Weights of a small GPT-style language model, trained from scratch on English Wikipedia.
Size: 20 layers, 9 heads of 64, 59.4M parameters.
Each number is 128 + 32 x the weight over its row's rms, rounded and kept within 0 to 255. Layers, rows and columns count from 0. The size above them is the row's rms in percent of the matrix's.

# layer 8 MLP up, 2304x384, rms 0.0675, rows 1076-1088, columns 0-127
size [ 98 104  89  84  99 107  97 106  98  94 100  96 106]
[[152 100 126 117 115 152 101 133  97 192 164  70 119 129 166 126 182  52 149 123 130 108 120 104  61 110 109 165 130  86  91  93 110 131 118 113 145 110  99 136 111 123 116 114 128 124 184 139 120 129 101 157  87 177 137 138 128 122 127 130 142 141 190 123 120 166 149  91 181 127 203 187 132 115 117 135 155 162 149  91  85   0  63 107 106  98 140 150 168  75 147 123  59 157 107 149 150 137 122  87 135 131  91  65 164 117 141 149 105  88 167 162 118 122 164 107 102 120  82 173 131 141 140 115 167 118 143  98]
 [151  86 163 146 140 103 148 147 139  70 127 118 112 166 138 112 154 157  98 114 124  88  81 144  90 141 133 120 158  83 138 138  75 113  87  45  98  76 117 141 170  93 139  99 172 100 170 117 143  92 108  69 152 140 153 132 151 131  60 103 138 180 111 113 116 154 112 111 216 146 108 156 136 166 104 122 105  66 133 175 166  72 127 124  96 164 201 143  92 134 167 188 145 164  99 115 135 177 131 129 208 162 107 130 148 138 131 107 117 159  84 167  83  94  93 167 145 169 125 134  56 117  95 109 148 151 122  93]
 [ 91 108  87 163 160 139 126 148 180 136 120 155 177 174 112 141 143 229 144  96 160 136 103 148 167 135 121 132 122 129 177 112 129  31 134 130 106 122 154 161 132 126 146 155 141 168 109 130 135 128  52 148 148 116 122 255  77 111 147 152 105  97 174  89 255  78 108 130 153 109 116 116 167 160 193 142 123 118 155  97 135 149 139 129 136 103 128 101  99 134 114 132 148 176 173  97 138 157 249 116 124 134 105 106   0 139 118 184 150 173 164  94 123 116 146 120 148 121 182 151 118 174 121 132 156 138 159 124]
 [124 103  92  73 167 129  97 129 131 145 110  85 161 146 182 175 113  93 130 136 155 146 144 139 165 116  88 163 100 114 159 109 105 156 139  99 156 140 148 137  87 137 155 141 176 116 163 192 143  97  77 106 106  95 128  90 104 133  65  95 142 114 138 145 138   0 109 147  91 118 136 138 125 138 129 162 117 180  88 118 120 164 150  94 137 182 170 143 118 100 158  76 141 176 183  79 150 114  83 125 164  75 129 119 140 138 179 139 114  58 143 160 161 167 127 131 174 104 138 167 136 117  95  81 148  99 139 118]
 [113 145 163 142 153 106  93 121 155 216 165 157 134 132 126 144  93 176 123 144 116  85 170 126 215 160 110 121 156  52 166  20 159 154 120 146 135 139 123 125 173 144 114 162 149 110 131 106 160 115 224  86 141 129 119 129  90 101  84 117  99 144  97 109 148 120 131 165 131 129  65 196 162 146 160 107 158 134 108 157 126 148  91 135 156  62  58 144 178 128 110 201 140 139 104 123 110 144 106  88 152  48 153  81 136 116 130  49 160 129 106 125 118  91 112 171 141 135 125 129  70 109 109 188 129 148 107 109]
 [141 142 151 127 121 108 105 112  43 154 147 143 167 171 134 123 110 102 159 188 114 149 124 144  95 123 151  91 139 107 122 114 158 148 116 161 164 110 182 126 151 156  94 155 161 110 164 104 158 110 118 138  68 205 123 156 117 123 126 147  93 108 113 100  98 177  79 153  92 150 125  93 111 192 153  94  95 151 169 161 164  19  53 110  47 142 161  60  87 119 148 175  92 129 141 132 141  97 130 151 149 130 150 128 125 142 170 145 116 111 130 137 151  99 152  83 107 159 103 132  91 139  98 154 105 109  90 136]
 [ 91  60  93 142  78 184 111  97 122 118  96 146  41 158  98  69  83 164  67  77  83  89  81 110 154  65 146 116 127 172 115 140 160  99  75 180 141 122  81  61 161 153 138 110 162 121 147 147 164 127 140 159 125 101 153 114 132 107 179  93 145  60 123 122 102 104 123 107 130 124 137 154 111  55 143 173 114 101 135 160  44  78  87 128  33 117 152 101 124 134 166 101 147 119 140 138 168 103 108 160  94 131 136 128  87 116 107 169  59  91 132 131 134 195 103 122 185  87 145 110 168 100 164 167 117  88 161 148]
 [115  87 116 168  72  99 104 131 155 135 117 145  78 134 127 116 138 120  85  95 120 109 180 127 139 138 131 202 143 116 123  96 179 185  86 128 107 107 154 114  97 115 110 144 183 103 110 175 115 113  75 134 126 103 142 108 105 126 107 112 165 137 164 172 167  93 139 103 145 130 131 187 138 108 172 143  98 139 139 132  64 212 173 205 110 177  82 101 117 149 145 139 116 103 158  56 122 139 149 110  73 130 116 117  83 165 137 165 138 134 148 117 165 150 153 103 177 107 133 107 124 116 180 214 145 169  82 195]
 [ 80  76 154 117 165 135 198  95 134 185 157 113 143 134  92 128 107 158 118 154 147 147 134 156 157 114 127 166 113 128 101 102 152 139 111 130 126 128  96  63 166  99 141 117 197 165 120 157  92 120 130 152 143 112 136 164 173  96 171 140 155 154 121  98 111 153 139  92 146 166 165 127 140 118  94 142 170  92 117 170  99 150 137 116 123  96 166 130 139 181 122 139 114 166 142 103  62  87 141 183  89 138 101 119 186 115 133 115  81  99 130 157 161 147 161  80 168 151 109  68 158  58 145  91 141 124 119 119]
 [ 78  95  90 156 139  93  92 157 108 119 134  84 122 135 189 117 154 134 136 151 189 172 156 118 111 112 111 191 135 131 121  67 124 113 136 171 118 177 108 124 163 115 134 135 176  98 131  90 135  40 108 140 121 105 140  99 138 171 142 153 159 103 151 133 135 153 138 156 124 114 107 176 140  71 115 136 130 107 116 127 157 134 131  64  91  13 113 148  93  95 131 145 143 160 100 140  97 151 187 101 107 138 145 137 186 180 106  91 120 129 171 103 147 101 117 136 157  68 137 128 127 109 164 122 198 112 117 140]
 [ 99 178  69 123 128 195 135 104 112 158 144 148 101 173  89 166 130 136 121 115 137 117 134 120  93 153 114 147 119 125 191  62 164  85 162 174 193 146 127 142  94 126 161 104 102  96  90 135 108 129 199 154 148 134 124 239 118  99 114 105 150 105 108  49 143 105 186  59  88 113 130  71 115 162 112 148 135 122 130 143 126 128  93 141  75 121 122 119 102 182 148 112 140 162  98 108 136 160 103 126 142 123 104 148 160 234 116 121 121  97  77 139 141 124 142 162 107 112 115 108  92 128 126 124 103 161 165 119]
 [113 153 130 116  78 117 166 170 129  97 127 139  72 102 101 118 169 101 118 118  73 147 118 132  72 140 116 136 101 154 127  98  94 178 128 109 133 135 113 141 159 153 177 129  65 100 107 108  78 143 167 104 101 110 149 136 143 123 130 119 170 133 115 101 103  55 121 112 103 106 122 135 150  39 138 192  80 125 157 122 119 132 111 101 169 102  99 107 176 174 136 118  70 148 109 143 138 181 165 112 158 189  90  92 131 132 106 108 110 136  81 129 117 124 143  90 174 168 197  91 115 124 137 144 147 143 161 145]
 [154 166 118  61  98 103 153  96 140 110  67 115 185 144  97 135 115 113 118 110  79 177 150 110 127 202 126  97 129 130  58  73  84 123 179 102 152 125 137 116 189 121 144 121 139  77 147 128 145  74  98 175 122 130 159 126 141 157 181 114 106 121 200 172 112  82 150 121 180 101 122 135 169 138 129  95 132 131  81 110 153 129  96 141 111 179 189  85 160  95 109 180  97 124  85 158 145 173 136  87 158  97 128  76 146 144 132 101  81 153 109 129 134 153 136 177  93 127 160 122 137 172 107 129 147 174 132 126]]
# layer 8 MLP down (transposed), 2304x384, rms 0.128, rows 1076-1087, columns 0-127
size [101 103  96  91  70 106  95 108  95  96  96  98]
[[123 130  69  67 173 148  83 110 127 166  85 112 112 103 137  81 120  69 115  89 160 108 129 192 137 100 122 129 112 184  41 182 104 130 111  71 137 177 129 139 110 125 140 178 106 103  82 137 124  97 168 114  92 124 172 165 158 147  85 113 127 124 124 132 105 126  85 139 151  63 121 135 100 119 124 138  87 103 126 102 135 172 136 175 158 141 137 214 117 198 146  84 195 110  65 116  59 167 217 113  84 143 145 107 127  84 132 145 135 132  72 115  80 149 135 117 121 165 173 152 102 164 123 146 120 147 155  95]
 [ 75 104 159 172  51 154  86 117 152 115 130 153 103 140 185 124 144 116 123 141  74  93  91 133 101  98  90 125  94  64 181 148  91 111  95  98 119  80 127 115 153 106 104 114 135 169 136  99 118  56  88 131 100 159 124 165 138 159 170 114 119 108 106 128 125 132 134 140 156 130 133  93 118 158 114 126 125 103 109 143 110 135 103 120  87 104 147 161 162 121 131 119 107 158 121 125 126 130 180  99 109 109 182 133 154 167 191 134 129  75  74 184 106 143 142 185 166 129 142 174 151 110 160 150 127 139 166 118]
 [143 146  76 123 143 149 147 159 132 157 172  73 141 104 148  85  88 118 129 156  88 130 109 133 200 153 140 158 134 155  63 107 181 147 167 138 135 160  67 156  86 130  70 132  97 122 120 180 155  87 107 104  97 173 166  54 133 167 167 165 141 128 170  83 115 131 121  80 175 135 115 186  78  74 117  89 153 157 138 146 177 100  97 122  95 106 157 201  80 135 116  84  63 107 144 112  65 103 155 119 126 120 129  93 121  94 146 114 122 101  96  89  82 166 165 163 127 126  92  91 136 169 120  82 134 171 105 147]
 [115 190  76  82 136 142 140 134 206 167 132 101 135  86 116 126 113 164  58  78 120 123 119 149 181 154 122 161 135 144 120 115  69  84 160 144 135 164 166  98 139 161  59 144  54 119 188 174 192 116  49 103 100 156  96 127 101 138  93 131 148 125 191 135  81 184 128 161 115 153 156 105 139 157 121 164 195  92 146 145  87 129 178 127  94 154 124 110 124  96 134  98 129  90 152 112  97  51 165 108 106 123 126 129 172  91  71  96 104 165 106 111 124 142  71 122 160 165 185 120 118  82  87 134  57 105 132 153]
 [130 177 157 141 148 150 126 159 150 113 111 129 159  59 114 140  83 142  79 160 104 124 255 123  84  72 124 196 145 120 147 141  97 144 101 126  85  98 110  86 139 108 124 133 114 146 177 112  95 191 131 106 103 107 129 137 129 126 133 140 140 124 104 127 134 104 113 113 101 106 145  94  81 112 130  95 106  93 147 115 129 131 119 141 118 108 124 152 106 180 118 172  81  86 133 115 107 134 109 131  87 107 162 163 156  97 125 109 108  97 130 115  95 163 160 179  97  37 148 123 111 134 137 122 142 115 140 132]
 [154 139 111 137 135 133 122 149 150 154 130 171 123 135  90  85 155 142 158 156  57 145  84  93 177 129  78  69 144 118 164 107 153 194 148 122 123 115 110  74 144 117 171 136 170 158 175 111 118 129 133 182 189 112 156 125 139 122 155 203 119 130 100  98  95  87 115  51 104 150 131 126 131 163 181  89 167 119 156 111 147  98 141 168 151 107 136 118 118 161 174 131 111 160 150 122 118  50  88  93 109 103 167 204 117  93 156 124 143 102 117 158  94 146 141 119  93 172 154 128 102  74 141  87 129 120 106 149]
 [126 119  79 104  92  96 107 131 136  90 113  96 128  95 149  93 106  83 108 195 164  83 131  68 138 155  98 181 152  72 181 164  60  91 112 122 115 130 180 108  53 148 105 136 124 134 172 153  46 138 186 104 137 120 125 152  94  98  83 133 168 177 117 131 151 131 127 134 128 163 151 121 158 135 142 127 159 165 148 227 112 119 149  69 105 123  71 116  71 149 147 113 101 114 149 158  74 167 171 142 102  91  76 131  79  92 145 115 136 173 162 191 139 144 178 161  92 168 183 113 176 191 146 140  91 140  84 162]
 [ 77  96  87 102 132 126 113 125 143 131  93 111  98 161 104 103  89 156  98 184 136 102 133 102 148 118 159 150  96  55 135 138 139 113 145 131 155  88 178 162 165 110 220 186 135 125 146 126 133 151 129 152 130 118 115 121 138 154  66 138 104 166 125  90 127 115 118 164 117  94 112  67 134 132 141 122 162  96 116  78 150 161 172 183 185 129 126 137  81 135 179 161 112 137 131 122 136  95 167 161 144 170 135  86 107 134 157 110 162 124  66 111 142 146  86 131 127 119 101 116 134 135 115  98 136 123 109 210]
 [ 67 113  79  83  83 136 153 132  64 113  74 172 159 123 152 159 100 123  87  56 116 131 140 167  59 162 166 131 154 108 144 191  80 159 174 116 104 146 139 175 138 110  88  87  97 133 109 109 169 164 118 132  98 190 183 142 134 156 139 140 177 112 113 106 120 130 132 119 138 138 122  76  91 129 113 120  98 100  99  83 178 182 175 179  97 144 144 151  67  98  94 114 154  82 113 143  77 164  37 127 115 189 116 124 102 110  86 126 135 136 124  96 158 136 161 121 131 152 161 119 171 185 185 123 133 136 151 199]
 [166 121 162 114 118  97 196 138 147  95 134 189 104  63  98 119  72 133 153  99 137 106 155  71 138 103 137 148 119 175 169  70 102 152 103 119 172 139 136 153 103  68 157 172 166 105  84 154 177  60 104 104  88 105 109 135 159  60 126 139 155 184 164  96 114 138 164 158 141  98 115 139 149 134  39 174 118  47 170 101 208 108 162  97 121 142 107 159 162 106 152  82 168  85  82 141  85 139 121 186 144 135 169 169 162  68 157 159 142  89 157 167 102 138 150 188 141 136 161  83 145 103 123 123 101  84 141 103]
 [144 135 117 140 119 109 196  93 113  97 155 160 146 115 136 160 129  63  76 156 152 187  49 154  73 128 134 136  89 100 107 101 100  76 255 181 146 149 128 115 123 133  73 157 140 126 121 133 160 122  83 107  86 123  67 145  97  60 136 100 114 141 168 152 167 160 159 115  98 147 129 121 219  88  97 139 175 158 171 123 100 110 172  96 140 149  75  85  97 169 154 165 155 105 117 157 126 134 130 104  89 124 180  82 106 156 160 178 106 119  62 102 158 143 118 100 114 100 147 181 114 117 141 163 172  80 129 113]
 [133 152 135  66 139 142  80 103  97 136 132 153 139  65 106 179 142  95 106 133 116 108 136 156 144 120  95 146 161 151 114 147 104 134 145 140 153 147 152 111 187 176 110 127 127 121 131 149 104 147 126 141 157 137 122 104 187 122 139 100 126 101 111  71 143  83  92 110 104 113 212 107 149 147 208 222 133 132 112  81 134 189 133 121 117 108 194 150 133 135  97 106  70 122 122 119 110  89 158 140 104 153 113 152  89  98 122 104 151 172 130 114 123  84 164 180 186 147 126  90 161  62 128  51 110 130 173 164]]